python train.py --n_layer=10 --n_head=8 --d_mlp=3072 --bias="none"
Each number is 500 + 25 x the weight over the matrix's rms, rounded and kept within 0 to 999. Layers, rows and columns count from 0. Numbers have three digits each.

# o: layer 5 attention output (transposed), 768x768, rms 0.13, rows 120-188, columns 288-383
# v: layer 5 attention value, 768x768, rms 0.137, rows 121-189, columns 288-383
o120:508504513522538543496526486512473500456523514489482516510516478518450516460494500472506475507456538532509457508506468544533497539497522495540513506487496482505505485495496505494509506519502497447497511508473481515473503520509488490520498489468476509535469461446479531501554517487478514488
v121:538520474488502511513495519474498535494511483503467501525484472468510521485503522486490529508485508454486538484472501497526506462507540490484495475500499494503535529488512552494503521547483458503486453523527481530480486471477501558525482465509488473527494493494534501454526512466514485513
o121:494497513500503467520484497488496503504516516473515482526489540517505477517493491482492489519483513477453508507528489508470447543480516481542470538469483501501508515496535512515497533506513491465481512470518503457531519545529498568529422492527524521494476521471478518560483482490470546464
v122:481483511499468464473536522502516529492516470490488469527551487487520556482520466531478520491561554474516504442486482500515520512495478491501514458517477521496524518509505489486469487489492499498509467516501484492519492509496499508509480543523481542493472485504529445468547516538496499486
o122:511515508542477501498511499482499494507518494427495552482487524487484516480507480519481504509453525507508518497524529484452502455498454510490495521519514475502474477509477489486524474477520518501522482501532487433502508492511534450483458459483491518495521524548555495498504531493549479493
v123:484500511511508483479496541512507482498519508514525510533500553542492507482511499499503505494502486567485555496516507483475496536498500490469508501499522483482494487463505502497521512515487470497508492493498524535445506500505498504494493516490517543461531519482514526529521510479470517525
o123:467506531510452497532483505510473498484499519518508461502461475531537499484483483502486516510507511502497504474514502512487480532520478529571492545478505498500505489516488494521525497449497522487510473489508469546449506539506540507496513504476520488532496532499526539527519483488450452519
v124:520479489489487515500486522475521509498532502496496512485512508497491508499486474545517507475556476498503500523510489443508523469493487502523503521510532487503497472570464523461490483516465469496482470467531553484434491483480490541438487515450497514479492527444534516506504492497536508529
o124:537559474497473502508514526491473477473513527516477513479525487482486535511458499492479502518490492488503554559489532494522480507456464536480530534514504525501447500521501479524513451515495527507466471527507496500463488487495517474525482505520487512423457501505504501521578537480512482508
v125:525511497503496531484485508502515499495526466469486511525526496525526536474517510513501508505520475509521509524496480498530508465527545497547507462567510476508508505511499467491480519479484506491480521515493514495545488508480483506490500511486491472511520509492502491506490491500504493422
o125:510508499460458505506529485544510507510456473464488478490502537501510524535481496510531480509488514484483470505466487478532471499466453489499533497524481476474469507547505510546531488511471491493559505566505490508512501490473491524476485448498528484520492502500476519523477485496497464521
v126:509523494527506487501508536467479480480503543451475451523467487489509483514485520509520480511516503489506505485483519518481488466471494547487488465493492523473538479507516534526542514505504472492483516479516491512524484477514485485534488529504481459488507516511487473486483503525497515480
o126:475513478487544468519495508496461497525514488483506450491455486500543510493519484525469544535477484510473492493470504508515521571495494515490543492456461540497457479512510472532493530505430493502492530488495515492520499489499504489470493454505531495529505471496489513465507505501501510492
v127:535502497509486514501523508498479467511514506475520494511487495503493478500499478471513522544453501513505566499475477503469470500509478503500503474529532464479481502495490515537469483512483488522539490508479497497499503492527487496487532484534498506475460522482480497469542505497477505519
o127:519468537542532485483529523513458463516497495515488490453503456535506444530499516519509539490527480443507487503489475549479493555475481526517474478463462541508516458499504500497491475507520519508469509509479483542511527500488496490507492478532522510533494489493482488491503475454469527518
v128:470540458510521548505458516474462483503489483519489523508481537505513478497524512460474468513493508483505516478516466548504521494557484491478506449482505474540463491486505452501481478523481520521489480524496534526515506521507519532512535472480495512475514498511499498520485512484494470517
o128:510513481512503451527504484476461499482547482518497586500482502461501454480468512511481512533496465508488446526545527542527537491524471534472526504431500536478502521491506493547491480504526513514463527475480503475497479482472489526512496465444504520584509482493462517504520521504517506516
v129:513475539483521474523521498497502491457518476473488501515465471521513514550501519466507504476495520463542525512464513465514508481526488528517483537534502519481491502494482478477480497498492505526522501515465522469434504552532517495499493558497492481514482490499491503496461503481503531510
o129:535489487475460456493530512493477486537507511520506504536496503485505479494479491505471469476472486470503544535494479510491534499488466506475528471504470470493490512522468522537491487460491475482528523517505483502522491511508473505537470491509495466512478478495524508497496511479471506504
v130:506496497450523507480512504504504527516480517463516514520524491512523502493491517503496495504499461512503556456515490508487501519519483498508510462531450461521488466514509486488482497509501494494486511488535486507502515459498486514475505481578498530515517483506494434506468487518496492473
o130:534503517460501498470490509545499499478484471512522511534482502513490529521501472510466461525494460562506508501488485489510455476455499503537523487500506443455540484524497483508487517537479491508542501507505481473545490505491499485485476473490516508526479516513549489473490489480518483484
v131:493464555522534472542512480497464459500477478486517515494526533501523530496506507501523485517536493502524522484471514505526492537493504498529529542503517476509488489487511471501497487538447471513482504513515500517507483511469474527500532500476482500536478471493516519515460429477461510501
o131:455520471490510523479465482512486478484494476522523465497486527509471515495487471497524481526501464496492494507490569506495487481501500448540483515508494548508528483473461519522504465511505473544524483508464472511507545522491493532480478542501501466503524479479478525509506492474515550518
v132:501465504522521490458475518512473498506488533498461477510519517497479477475502458504512529515531443505496485547479517490462465489500512522551452501505484508497561454482514499506501515492531489527517519522483459475485531517476517502488491493510499488479511509478483502483534530512479481513
o132:497496493485483448491531531477456503467562512513522505496517495548533518551499470523508468501495530495512493464510504464493534534499489506500480467488492525475514525546494523553513499536492526518526498579496478476473482476504503493515521547505498497516490512534475543503495477529492486463
v133:504519536521566505493501461522513508518514537499541554523536515498515500516477515498510503509513494481545498515504509521495475474539527509470532517517513519478445426545499463574545478466473501495517460499422491506472525505483488499513538465461518550495468501475484511478512503518464465490
o133:452504472485516500529471452449507492479507487502512477533498478502513500514519483554536510485514497511484515512506474497512495498511573487526510486492518528485483529511480478529488482512510502461519472471496502489501511529522491519474490551488507526518533501502517508516462487516509528504
v134:491500496515489528519492492476481544462489504507539513509471488477520501523466580493522497506494503496539515498465483517507512484514480510510553514491483536506525461478463508550486481558463492506481532527478512479493484515489502496524504503454471511474503509489496456509514525525525466537
o134:485509474475513485501470515519455526541512446510504522498492505473499483467473494504509542494481491503529499497481509535504515482486495466489548503467476509512470495520549467478530489511487529485478519493487513473496523428515488493531486490500509491456484460470478533484493521535541488511
v135:545482512446552505524529499500531545497472472533503493485529509531461569519513493490522486516497472523516543504481480511499520489503506528507518521485532480520446493480463481490479446511439476517462520467473529477509479476467493499520459538513512471564501450483467499492500495515451495474
o135:465478527492500451438501489518511479469525479486498487522488485469507523447528528512469464523490459494490500503510453525516522450518513493505503459502503494559491482500525479566525468529520534513477434522491509537484511458498544502511456516500490485492530512494481488516491486524503470497
v136:521512472472523440484513497501510524521511507467482471498494525525549502496489515512494499516490504486451512500522514521469525505493479498527493503518493446493469525513512502478493489519532478481526521470510498512447521471499542501513533498524490515487478506479491510518480520476477513482
o136:522498499522467538515522505518496507442498514535470506526491534480490498489498502542507530519537485509499530469530469492494499489485515496509492478478525563495481501515492533502464523510526489488482506454490502492543521521507503481521491499487526504523499493535508504478497495477489519516
v137:522466488445499486537460498481484498533517493513540463515457496469500488497492515496559520498493526517486509522511477477471475488483538503532463518506475479486497517470488512492458505478475485522501483566503537511515486485517521509462456480524480500509528498532498466477484481453482536528
o137:509493512483495473462514508510486527533508487531514503486494489480525506480499508529495494477535494502518550482469481530498497482474434493464489483479502478494458526506511487493472522501507518509490507518509540522487479499500502459528506492482482506484484494534506511507526477521481534528
v138:536526479518556494490475525501525516535512479495515499527490459466511505520525500511530505530469528500509486545454531496499505451508501482453503489546513488492529483499498559485535503474502496487469529491500506492458488495490468493522472461498487473512496505531525515503520517484508499483
o138:484517504521517546488502439468539497473508519464471484515520485499456517477499487486491500466502474519521466459512490515472495462494515518502535531495481500490512517484533496462507489535519487485486488478496497540499490533479474474504525513528513505513521508506527448475507438507481501511
v139:537481411522473510482496444532491511495499513504446507496523493518471542486474518492517487465504511485483472490512484483507489551515483514468513494488503524513527503536529468474495504513493498499458507457476528500531520481518498546493469518507501517534486518495509516458510472492479526500
o139:471467531510456492488498538512506515503492480495466511523514470510459525518473474517499498509501504538487495507496547479481508493529516493522509501474546507518499481511500507509456514483517494478521498481498490503491507540496501517508424495540521546471506512549528490516482478503509474512
v140:512522486537522509490542515484513471487486543488507449492522499521508508498518477483491496513537496488503488490526502508482458503498471497519480496466457513421499514518494526523547529521533519494494500536481480507475530576502496507490536502487535496455505521460522473519552472480484523485
o140:500513523522443515483522540519507520524510510441485451480457480508476496475499538520490475521513463498479507488500482512498518491457535495497534509469511517499499499494474561497535490503499499515524522494492500504482490492503502497488508470487474494513482497462474502507525468473494453508
v141:512483536501511511468482514518485494535552518473537497495464519535491493510464502480534528501511556493533535523525472488513482525494491508536501478483463506496514461515515497486527504489529483483473498495492498496520497496511513494512471529485504506452511521494513522477523535493497521508
o141:489522510475481491478475501492517573496495470502517494527500466492471492495519477488553500523460498545471486512483498473452514454485500506520491535486519499470441512480532514479472518500502544507477481505498508515493474473490524482533526450535512508541510489490453488519502505522532492507
v142:546513534445522499501474490470505482502499548500496547513488486503468519461509494504520507504503527482526511430504514494488476515489519485488527490513482575491478535516493516530499541495483504525500514490501511528495481517508471529496531554555501500498540521511516506497525511492485501489
o142:479510478527525473471481450450493518485506510541541500508530503500443491479517508492497518537492479432489547521506495492504525514444517488510537513497512533482495472491520495533511545507517461527474473507487462515468451491478526503515471519505547478558523482508515491474517486461530467489
v143:498511520494515523522508509506510485493524531467500516498460514527498497509432515491508481460500522516492510466508451457507508514492490490535474498517517503464542475505509540475467551463499530530484503513484507471569515469494518494529480484496474476479533541513529512459521529514502498508
o143:467473497464508493461522477501475519511524527507488489517459496485488516506498490526474513566492522502548566477509502498480511478490501475491470554530545478515495473498497508545454503506456489508512511520489506500487533464530518511479496501518516502461566518506474481507472531519504514508
v144:515517476516509505496491521482471529498495496519472496504503511502521510501499507535464495468508496477499477493509572515446471508490519500504494455504503576488523509538539518495475542440514500511472493483487507475528502488508470450513484504521524467494475524483500538497491532492524482509
o144:493531496510550465481534515507533515519524487470449498459464476444488506518514524538496477472484487500438528543509463504492486496501536505517486500508513468509496497514486488531446504519524499515474511481486537476504557496541464480503529496502531496481535479487477501518467533507484533453
v145:487538504514497489528462515539485499541484482516519488471463449509511475483516524511485512518502503513525498516502481526505485507546511480478477507481476519501517501480516468510518475465505535496490462510520480471521440500510496468534512487508492489475501506525508524501497495503531496497
o145:505467507493521448538469490516503524414508494483514460496464477515532501524510488472495456477530492490495486491496515480488534511502470516465506489523512504510539457500510499484491459463498500523480497492513508505517511503528485502480487497526491546475482481480476479491491492531503500485
v146:533473466478529486498463528545521531533493437539510505497471532451493530472518498497511511516465505462494496511511436514532503504509539477484437503492452534519470497483501493459506486487536464532501467498486485521479487515526493522536504508505469521495525531497488487513533520523501530487
o146:547501505559494500529485520494527464515523510471486512565531492499512497486521502484517491517506520508469502512503493467491538514504452510541528520509505501501476469491555445485486482519497526499484486482533486495487505513516500455509453517492463450518524488552498487520486533526488501488
v147:474515523491466488484493508471515510486493475517483502451529525486468490502534488506535480536499486519492504514491523505497458468520468520484488489511534463485490499472523533481470488536529508560457481479494510485483497490512485498477530467459520523504531486511554522518483504507523453520
o147:461529499496525446516504503503501519511480508505539455466458503494492501487468501465518545542468497489468521477480481488515481496497549479482467445540471525493482468460512499428533521486517481508507457505501515493525505477481468465457513449530465510440547492537447483526500512487502534470
v148:509496501513509525482500526507461499500490500520496503481497503471470547450497506494519497497497475504499505508465508491544507561499462494510483515518474472519470509499459505520522533475524489500527515467471491504491472518470474547488494495518488502483515480493489448510515506510504544511
o148:502509493474478479503504491543522492470505486441507525522516523535493517492522497534527514482546480496503517471532524478493507508511484521523482471514483506493540513495511489498504511509454481505511473493543503496453463492486464471524507488510508506548504524490490509495540430469486472515
v149:488507546500520482496478499499523504486480498511518483503522515514440491470478484515502501516512514530501492518458502478472477493519504502495482502511456504512557537456512497481460506449484512515503472538536501494504479507520505486496489485501521475481506514505491497509528499500507501512
o149:486547490506482496463477466485476485549501487528468526525516454495468502484493531493492493483477472512532493497505564499533462518474495479493520484461510523460478455544473465510515486479438549509469499475464512505484434506486542491497500533498526494514485499460523488495511482520493504526
v150:514517478437510493501528475530505509489471483476498503472497481512540533493519481470491522483495502483483505493536492513498540529534514505550463523476536517499541521533488543476481470507493452515507478487514494506462497498518523488511494473510484514480524517472488499507492479456504524493
o150:495524519491488516515454482495534526476520447502513512470507518494498560549530516487502485478515484482502491498530497528480506511528503520519489496482526537511499515488512514484522538509531461543473501509527507493529483466514513525496511488515492486502504486502494465502484523489498557493
v151:478479484500522484509510481521457509529495470478536519497524486515523541566548534537501580515507527496497523532572487478528522493483539488490527474536496464478504478475516496508520510487503498490486523511474459496499472521485502515485468547523466494491487498535513502508494464496484485460
o151:491523517507514473506522491515498462494493502532507523509522509475488497518479503466474510493497482531488499540521515500496494505481504466530544468526492509515507516463491488549467480468491487486501550453475474515518518507500471487532528474505524514486500510494501535471517485482517502525
v152:490534483514476514547517494528514476492485494508527477489487519526541503531473486491462524504456509504509512551448504519506526487490487540524535515530499522497480537506473523483479540481486525479455510489494468498522529500503533532507470534511462493520522497457524495503505507491500496504
o152:454470548479503481484514476496492502477523498468522522544481487528499533495530473476563503536515490520522504499524484499482516521480495510526488494522520517509523497488501498528490479510438524506471489498546499551527498518464474507543546525502481476532527491519501459493488483490500539445
v153:516474500527521499524515483515479515497480503466518482473495534430480481484511460518491530511497516418512455478543514494498473483480479532484527489497501466515498512509541495501479477512518490483510490470550511514477479506508487487504504495534496506520503497485510507499528508524485545499
o153:505463508479518496489516476518534475502468487493494506478458529502456483501462505525524536493500446533489527484502472484482512519509515482484517501473504519444543512495469488486495496505481501479486517487487509482499482494520527520485487514471494501509513471449536492467502510514496475529
v154:491518508482541480531432496515471490517474508527517508498535507548504524456505528486515481474500508519484467460455519557524522541517547480492504471486498506544465495502474508490469448527515513531520490520516465467481462492529505515515531498518486476499523509507521459515466505512513491520
o154:501531500462491500483514489458493520519502491515475448505531514523502528479488530505483475473493514512503468479457484502518515521518498477504438493521553495479463509509500473494527487526507511490481492468528522504488491485473515538498510536465589483498529486524522497506481473538517519544
v155:483487530513540514474544485516540497537502526442565498437503484508508500487476492489519514544511511464485553527492533510482491521504460521485530474523509471494497517497492497509473496467491477518494469469506532515519460528488522467491491489487485471516481472483502519489509521491456497502
o155:484511467474518510541522460530455506506466499528540475489492496516471490476516484504531495487483524457525503478487471476443423522505512531511497467481519548465442523509542531483508531492514525495491496499506543531498500482514493517483534469520539513516447482516495515534489461485521512489
v156:513486511472559513490506450513482536443519515540511489500501504537475528474497500468474490535530506507470474484483515508508506491492470482477502443490508538477475492527447484568499476500497489500508489521501514514521521543473519516486505500496518508516533468505487518506496502489510501476
o156:420508501539503501526519503484520495522537525486503506536484489431552511530505492502504502485516493505471533502482484523517549505479516509514538550493505486451505507483469479519485525498498459473529513524476505457456531510491497498491486460498510487430544496521516544495497497498504516491
v157:464483502468508476497508505529433475544508484506499497467474517508514477508500506544484504495491517505490484514477514488528492491528527539480505484507502497534487500504495486499493467523502505489545502509501502487564480468527521485485457482482508503461468477489513525516540510514504479488
o157:482495505498483493518475495497498526498471484483515527495559523492523477474464514506534528512548531532518507495471507479500475499500471532529461513536481508481501490488533505510525472481512495510512552489517461521475467504560477493482566546492503518470525526515504497507516483495494509488
v158:485523489504511508493489452499503464485496514526505538489487522508512534500518468462500478554527522513508509503524536533482500512496484490523481492491500495489523492509512537517484495503552531512514517491527521513527469503524518462496530501491491518501498477474505517479498493456511498529
o158:467511542475523489507471481478486490533507491512520486542531496517538516528488488462472471487483479522525457518484516510497523476539561523491489518511510520519503495561480491490462483516512515501488502517497521478505502475485474533496523485522481523513532537480499504469481531531493492502
v159:536492455517471521465488505531508506425501515507489521524464514492509486460503509487497522530514501521466484501516497428481513479482514470496468522520530497476496508521500498475509496494505522502504488473456528505491504489524507524484514549477506505504546524462485537478484493491537517500
o159:506511499471488502483500490488510483537545503469519463514473506517502528525540484486481503478478527468480549509505486518503517507472494459457514514494500513498444533498515487557467501506490470500500500471464493506500469498518461478497492448493507480426518515508517506479500487489517481485
v160:515498471468538509542531489495495509441511538500471485521499467477505460494510521491520502457530518521554516483484485512520503454463505494510500495534480521519528497490510485506512527493491508463518503471493529547516549478474474519480516489476515493493472492505521481507523531511501496514
o160:497475489444475507542539499526502474448530502495517508493540496452476505465453516505478540497524541500502460504511515488512497482509511494515494534511487475471529466471448498504521482527506540481486555501459496484435457493479510509470531530503483526484529531480508533464487485497461469508
v161:512501461519474489533486495495498495499514479496465523489532519518509455499486547512519490520491494498491471504485522457486469500481510506514468520478509512455531525514507511475522495507480462506494500505538528515493502562577514458538522465482504478468528524482508482491517512523546471523
o161:464454501494525537493520528474513517503527524530493492528497451533505481483524504529484482478502525513515479448547513516514472515459491485522466488491536507479531522502521493490504516465518533484457529526498487496508514508533478460453489480529514510475512544488502473518475496477441534469
v162:482501509491479487459518485504482493538501514517481508473512518469479510479522479491485532527470537495471525522511471494489504554503495514493494497473496527490522469451476497483531514522554476472516522499488503492474500506483459504534475494513511511514506510532551515519470504492513483478
o162:486496484497490547459507495497508466516474494526516528519484517500499526476500531479492498517539500473516485503498505500490500466461485527538509519518495514521530476493481515496505508493486505499493504479458503497508491500524533513493527478484475462550491482470501520478518517505483516519
v163:476507494501518502505531509503463490493503501490478508460482508499482472513492484543500488494514494510522497531450555514513488518470490505470525488492518468542527517500563478516461504520498488499488543487496485521509504471507521473505486492441518522491517499542494464503473484512478471530
o163:514471501516538496530504537485477504501459511504525485502516480475485526469491467490534516474516501493467510490492509457507478530467476530496517521458485555475481500526476485500496494460552488539486485508504465476514498510477484437480479501466414485513516532495516528475494473486467490499
v164:504488508499482536491513517516480500531501500497480482494513495513541517490469501521500495506511490516502525518495435534482536470505546520509520513524484523515502532485489481497503521515498499460479476545498497534520474481507488551519506496492501543453521507502516529479509490518489498461
o164:538486466504458494549518514481519454471480457498460486473443480480515494515508531519491525484506509487524482510476521512499547515516489510468507496518468478540491497568509507489525518508522531485527530507513502480483494476453474510515501541541484508509555455484485485473489528481487497536
v165:516513483503505494517490470493506502481542502503513502503503528511506510490546511508489469468498489526471513510513506500501484547456514496496497533489541491465549496503495538504514494481534520485538487543504493468481502424544519519458489487488508511442513462512496468502526508536500464504
o165:502517526472513533492501500494496474488508512467481537503466488539497490496525551499490488463513505523519473458479498445492490488501505490537506478510498511494531521511520512503472501509501474562467521535473514491497495480514485514478436513517474475496458508496449518457482495542472490451
v166:550539531474500518524485487471533466487494521557501521537515489518485486473494479485466444517536483510487513503562488467521515518536514520505519512471510497503502482509522504527490501507510519477492475486501531501483516474517414462507508491466486525494524470460504525451512516522490539508
o166:483487519502503504515508534455523513550486502483504508495513535502512460507496503528519458486485529508527480487504542520513472496504478514530484505477493467503516506523523500526487476482555530528526553493490524475552494486475490508497505511486463481466473478471468463469515497495523477505
v167:516472508490514497451464501524492498498495508521527525464495477497499491458483486505501477507541504482517499494508487515506492479541496526489507534520499515488524491456477502473453499520484484517537479535460533525489528530513474514465496490512528519493510517533508532503471491501511502484
o167:529474462508509542523480523487487497471491492510529511459504477526497510529498520500533522493456477507479542539504502479499524517506501524523493524473452500516486477503464508547517526528486525526543476466494521509500533486549519522510502498511497490523529497489469528496515504490448475512
v168:521496502488449500513500531517466487471492516521464482494467499527504483528513468503519512531476494500451534521516476506540545479513490479497456475517515516519509483508478504463503479487493532492471459453493518496509484456518509466489520514518551482489504494485474547554512500507521506481
o168:481490486515519494504521483526508487523519536530514494492518519519546509501489535506528516488473517491491530492490478488542487519554502536491491513549477508491494505523486485512511485496510523504481500540501504506508531468546529506475518476508477498508562544527476507510513502483491477491
v169:503511502498535475474477487523529479492511542507511490474517480497484494514508503540479468497488493459514478502513480483479522510515506506487478505521517507513538530485505464514479519507519510476495501476512520489539450493462501485486487469520528480495516493527492521513502482529488480509
o169:493495475486477490526478480488486497516484507536495497489514546506497510517496455548495504484509514464538464452476523514509524469473478500483519481492485512520523498537527500517494501512489500500537491469516512470516531487492485505509493560505477460458504482471469515482531498526509495492
v170:517504481497476494484514532534546563487510507485485508514476477501455536473475503485496491490486506501498480488464484503470470479497517523522468510518460537515513497498468509518497513497488493492473510487540500546475510488526491501515492499506491484484497474460497457506489478473507539525
o170:499486518447520509505473545532476448496541521470469518522528514483513504509483481521484512512503500509514499536457474513489496490473496520511490473460482524516487472522500511479499507519529481474477495550504509505514478500527496479522499505542458477516443522490538503559504522486516527463
v171:494525525535469467547504506512485487537476500500553533530473513523531533492481480507528459512522512541534509487479485512456492512515503489504496454463480501506517483495480471493485497492520471491466533527471484449509514511502509477488511523524519536510554477484529508463502518519511459496
o171:482471496498512497500515503517565502489495542530504522518507464496491496488526500474462527517541543562509511547504467459504522498500536542488461488524489505507478462466472447500462484469521539524494494471477476501485509469499482520527542493549505523471527532468502540513511503483498492516
v172:491483554512510506490493495522454486488489494508510517491485495484491476499452528514499487490489521505512536517490522495491523469536503501561513471531506459530501505449462542529504498460531530504480514493496480481532457522533473491512520529522472516514459495523524521482490496512482506505
o172:521479516501508475505481483480511518495514469484515487534538483497494489501494494451530490493525514492497498489479565515506534505457513477491498516500503537502527473474508494519498457521505569540531478522486473516467481467468508524492489501496492540464494547511490477487511519510489525453
v173:494444513502467465493484526509446490512473482483494518511516499521508514458498457490489481491521549542514499497532460482526513513503501482480473515521479446534491503492503505510538542524563478497510453489527483491481484504517517514465495490491504475476516514510530474444507487508509502464
o173:530489454505480455463474513487460539538505497535504502485532522491496492519507451434522492514506528524521481510523515500534539535502512479512460494540472466509510526494492471454498524501524521477535471523486506508481435463470483518494514499494513494497517490536484455515488492503487463467
v174:499480492495504488496487475499490516460586507474511492525489473509506521474527494474493538528523474503510476471523486502475518479485491514512488491491512457437529497519476534502488482517489530539490498505492543509468502495532495515496519465508495519499509508518541505486480488493489513502
o174:503467485476505516491469522523525508490555477533506496491510498501488512449497490497461534540493504500513480512499461513490479490473499481532525541505526478476530508488498548500489511498513483519513496482489489528492512470462507502533517504529468504503485505475489523505490481493505509487
v175:518470527474507505462462496477504558477482515453488520486521490497492526493533505521523496491461502499446498513536495502553491587474550539508488523484523492514474490476486514484505492453521505496489531499476497506540466497536482525482496448489500456468518474530523530491490507481485483518
o175:478519479473456480489533491490478487456497475482486496464486519480477476518500526516491503521490486468530545503496542500465520526515466520480466510512445480513516513505531483474526522480505523500507524487499511482491493504445468517505498494491503449441492464504497482447496497517490495530
v176:516476517532505517506517519508512509512513483517515452496558504494521498513535502535502480523507485523504493458535481543476528509464532524444533485500499450517528454498495497494498502523505525445508516496563426479476524546480509496531467475493467493528509489504524496517473522447491511473
o176:475475463520519500510495519461534489499450468530518509542541492497516465557469515498491557535510534494520454499474470483472491519506464518471493462517502511502486553523496525496518538517498446467491503487516518492509488456492535525479497550466534495544462478515514478491488522505493488462
v177:510489488503506533482447504498506477503510505515512526467532507495507487519500519512544507517510484529514490518482484473508491494495458513518486508487498478495496508476501466524491477532550500490503496491502510492465516471434488484512519480563485497519483445479529534518501521526559528517
o177:527485503472520527524516526484482478489492503505485517476493518503496508453465493491518562476486518521499502496476546519466505505507512447520486523483501498540477485440534534480520444526469520504529489476560485516470464476487486483501505497521520531510501510518488482491520500450508531511
v178:509542492470521530492529461492536557472511527435481538533525518535527504524523512522536489487465508533498510500479490510517470536491486476532442483477514496514498511455469528475467506502504483472486502484522551441478485481493493503499481501524499466504507509471485497524491464503519503499
o178:551543510511496501490534530539490522503481510477463505523504498527487498461484499486478504485507481533445505525497486471521534463472453476495486497512498470521544491525491524531500514497478509532518508496523527442525476474522519510537463509513482532506489473505487485492502543482478511558
v179:496483525460501514489550522510521463476499508511506509459518514479524510513494461493486500537505493480487522512495524528470499526471500504544507469517528503488477481503512466571531513509508493508515514478523495482471474484520493441498500509507498479521502525505500485498501496498488524469
o179:464491486509558501489520515479537511518479445502492466448519467507504537493509515496509507533536516509512483459523481461467504485467457518537476477513499512494505495453495494516520550490492516492494513536513510462485495512502486523506481552495493511551501501520495482482497471507505502511
v180:478520501475449478509463485504508516511524515488489500501520476508495510514517486528528508476513451503527455476517461468475501517461529539512484496502471512511529457522514487500461522487494528511546499452521518482481501526480497465511494526496541519506499470512508480461521496536534494496
o180:485491481492586508498502471486504513503530483522505511454525525504527501521505528550484499519502480520513471530514527481543512492437495497470483505481487472516483507504504478486519487525501502498488486521498484489533512506455467501489523488483515544473500504537503494457469525503490502492
v181:514469487506509497499508522523487463506485503502480507485471502527472519492499495470487511519496497509532483496525469471511496487493509510498524471488465492471488482474461546479475537481508470533473492501547502514512495528518469489510517505469501520515473522524487528499484509505528481520
o181:494500508536494497499447503490489523542484508547495494539461484501491507493505486495509480521504492520506528492533490457524508488516540552506446578480512506506485490487527485524492465489539494515499489470460501505503513495458464489491468501530522494506488507478554489498491474498515486488
v182:490484479491474499477501516518538498520485518513490497528512542519524494475439530465501511516505491470491479486540488516538514532497510519519516502529503465510458498499486465510487498523546513509513589484505474482517477488510488437516487530533532492504468514490483490495517496482515530519
o182:504472519500468527510505543494466524483477511499476475505477518497529522514495500486518500512512476507505496462499542481526536504506470525490502484508517537486494487485475523503503508509449494510478502555515517499529507496480505531451533578477517495512524524539512508484476500521513477500
v183:537486508514530537511472487521500516481471473488470480507512489455468527510525503458459476503496469495504454464531476513494481507514510470512501484500536479496505505502507477509502516505485541484532505462517480512537482502517465472472542495502502527472533499502500544495499469494494514532
o183:530496509478488446532552507510439494492518491527529493492512489501490478512481486492512514519482527496494482509512525479509486525473507471527512495480467475520539495499539494502509503470490500543496507475487490514506486505484496505497525485515507488473500509503472465519500505486531519520
v184:498479479461522513531513454467558469479472510521497474502471497509496482532499488475510531520501467507501500487512505504497513483499529477460494500492494504474467481470459480514495472512528491461561496512477482517484532511447524533495481459488511520492461516496478506534518482471472501504
o184:532500486513486449485502510493543483506518516517535517484499488478540531533545469505474480484491503484475508490462512554540549477475513531467489518501547486470489505503518490507505470497523458485483497463527483521521517503507518505520501540504524476509488448505494489478494502513499546515
v185:503492515484452457506529518498493519525521462495487457472479511472513510492522495539541499515513495503479487488474509497449486458501518512503495507545510572496494482476507546500466505486520513464479467509522510467510487477510486468508489502556550502491517500469498493502532508538485525501
o185:442505490495514506471539494485523481508528499516504463497525499532478500467493501507508566513525511514548523517494501462540475494492512487494530533471511531490482536551518514483506539504537503539513513508506478456492534513498515506489516522524499477489465483546491505480483509509473463520
v186:503478494489507510494501509514507578503516538504516444497494507513499487490480494453531549511527516504515462486489471514462505471503518529466493492489532554484505533523517516518492524435494521490490517492465492550500477503485493524486496507486493551500523495488458513481483537488499489530
o186:471506508538516469483497497429505504493545503481481505500529504519483535483499466503536490472484508446479475454475504473516509506512479500475494507472480499532432502521516486481485529507481448528504478503538521504475514506472541546526519521440509526491507516483447486517518470483467524544
v187:486513497524519533480472466501521489557503500503489494490518549524513482481482513453483503499493502554457519507531493479490514508503437507516447479524512471501478500524506530484476519514526530488488523493498495499500507524517478533478466485535520528470493531499497500536533499472554483521
o187:498509530500473515477516489485496450485468539496514525536480516483521496468521467509474511494481481464512508459485475491483476489525497476539515526497511501482464527543455497541477481515513464495445452541484532470505474553530516498545490458521518502505515470537509507463544509521481510510
v188:528526493503499492498515528480514493467463466507505477490530501516502531483490488541512522467504483502480499479510475509528459517508511537522491487452544481506472536456488483456521516509533505537522518506493510496480557467504487516515515494519529461464503504504521488504470522500466470545
o188:507507454475508518512504474504485552508486500537520546542506475516480489548531487486467505486461510512473533460530519531468502483506516510489499457490528487494499463478523463523528532519505502515499492511527504487512490486514459504489459470496530483519454491497495514490522459504470491531
v189:472522504494462534503507476500465519501509466500513481513482488505501499517489502517493494489449474476516486506512511479486514474521504500504477515514455490495565497460492505512485510477491503507469534476500531447457514469482473500494503497490504499484531505530506487507456476485470502492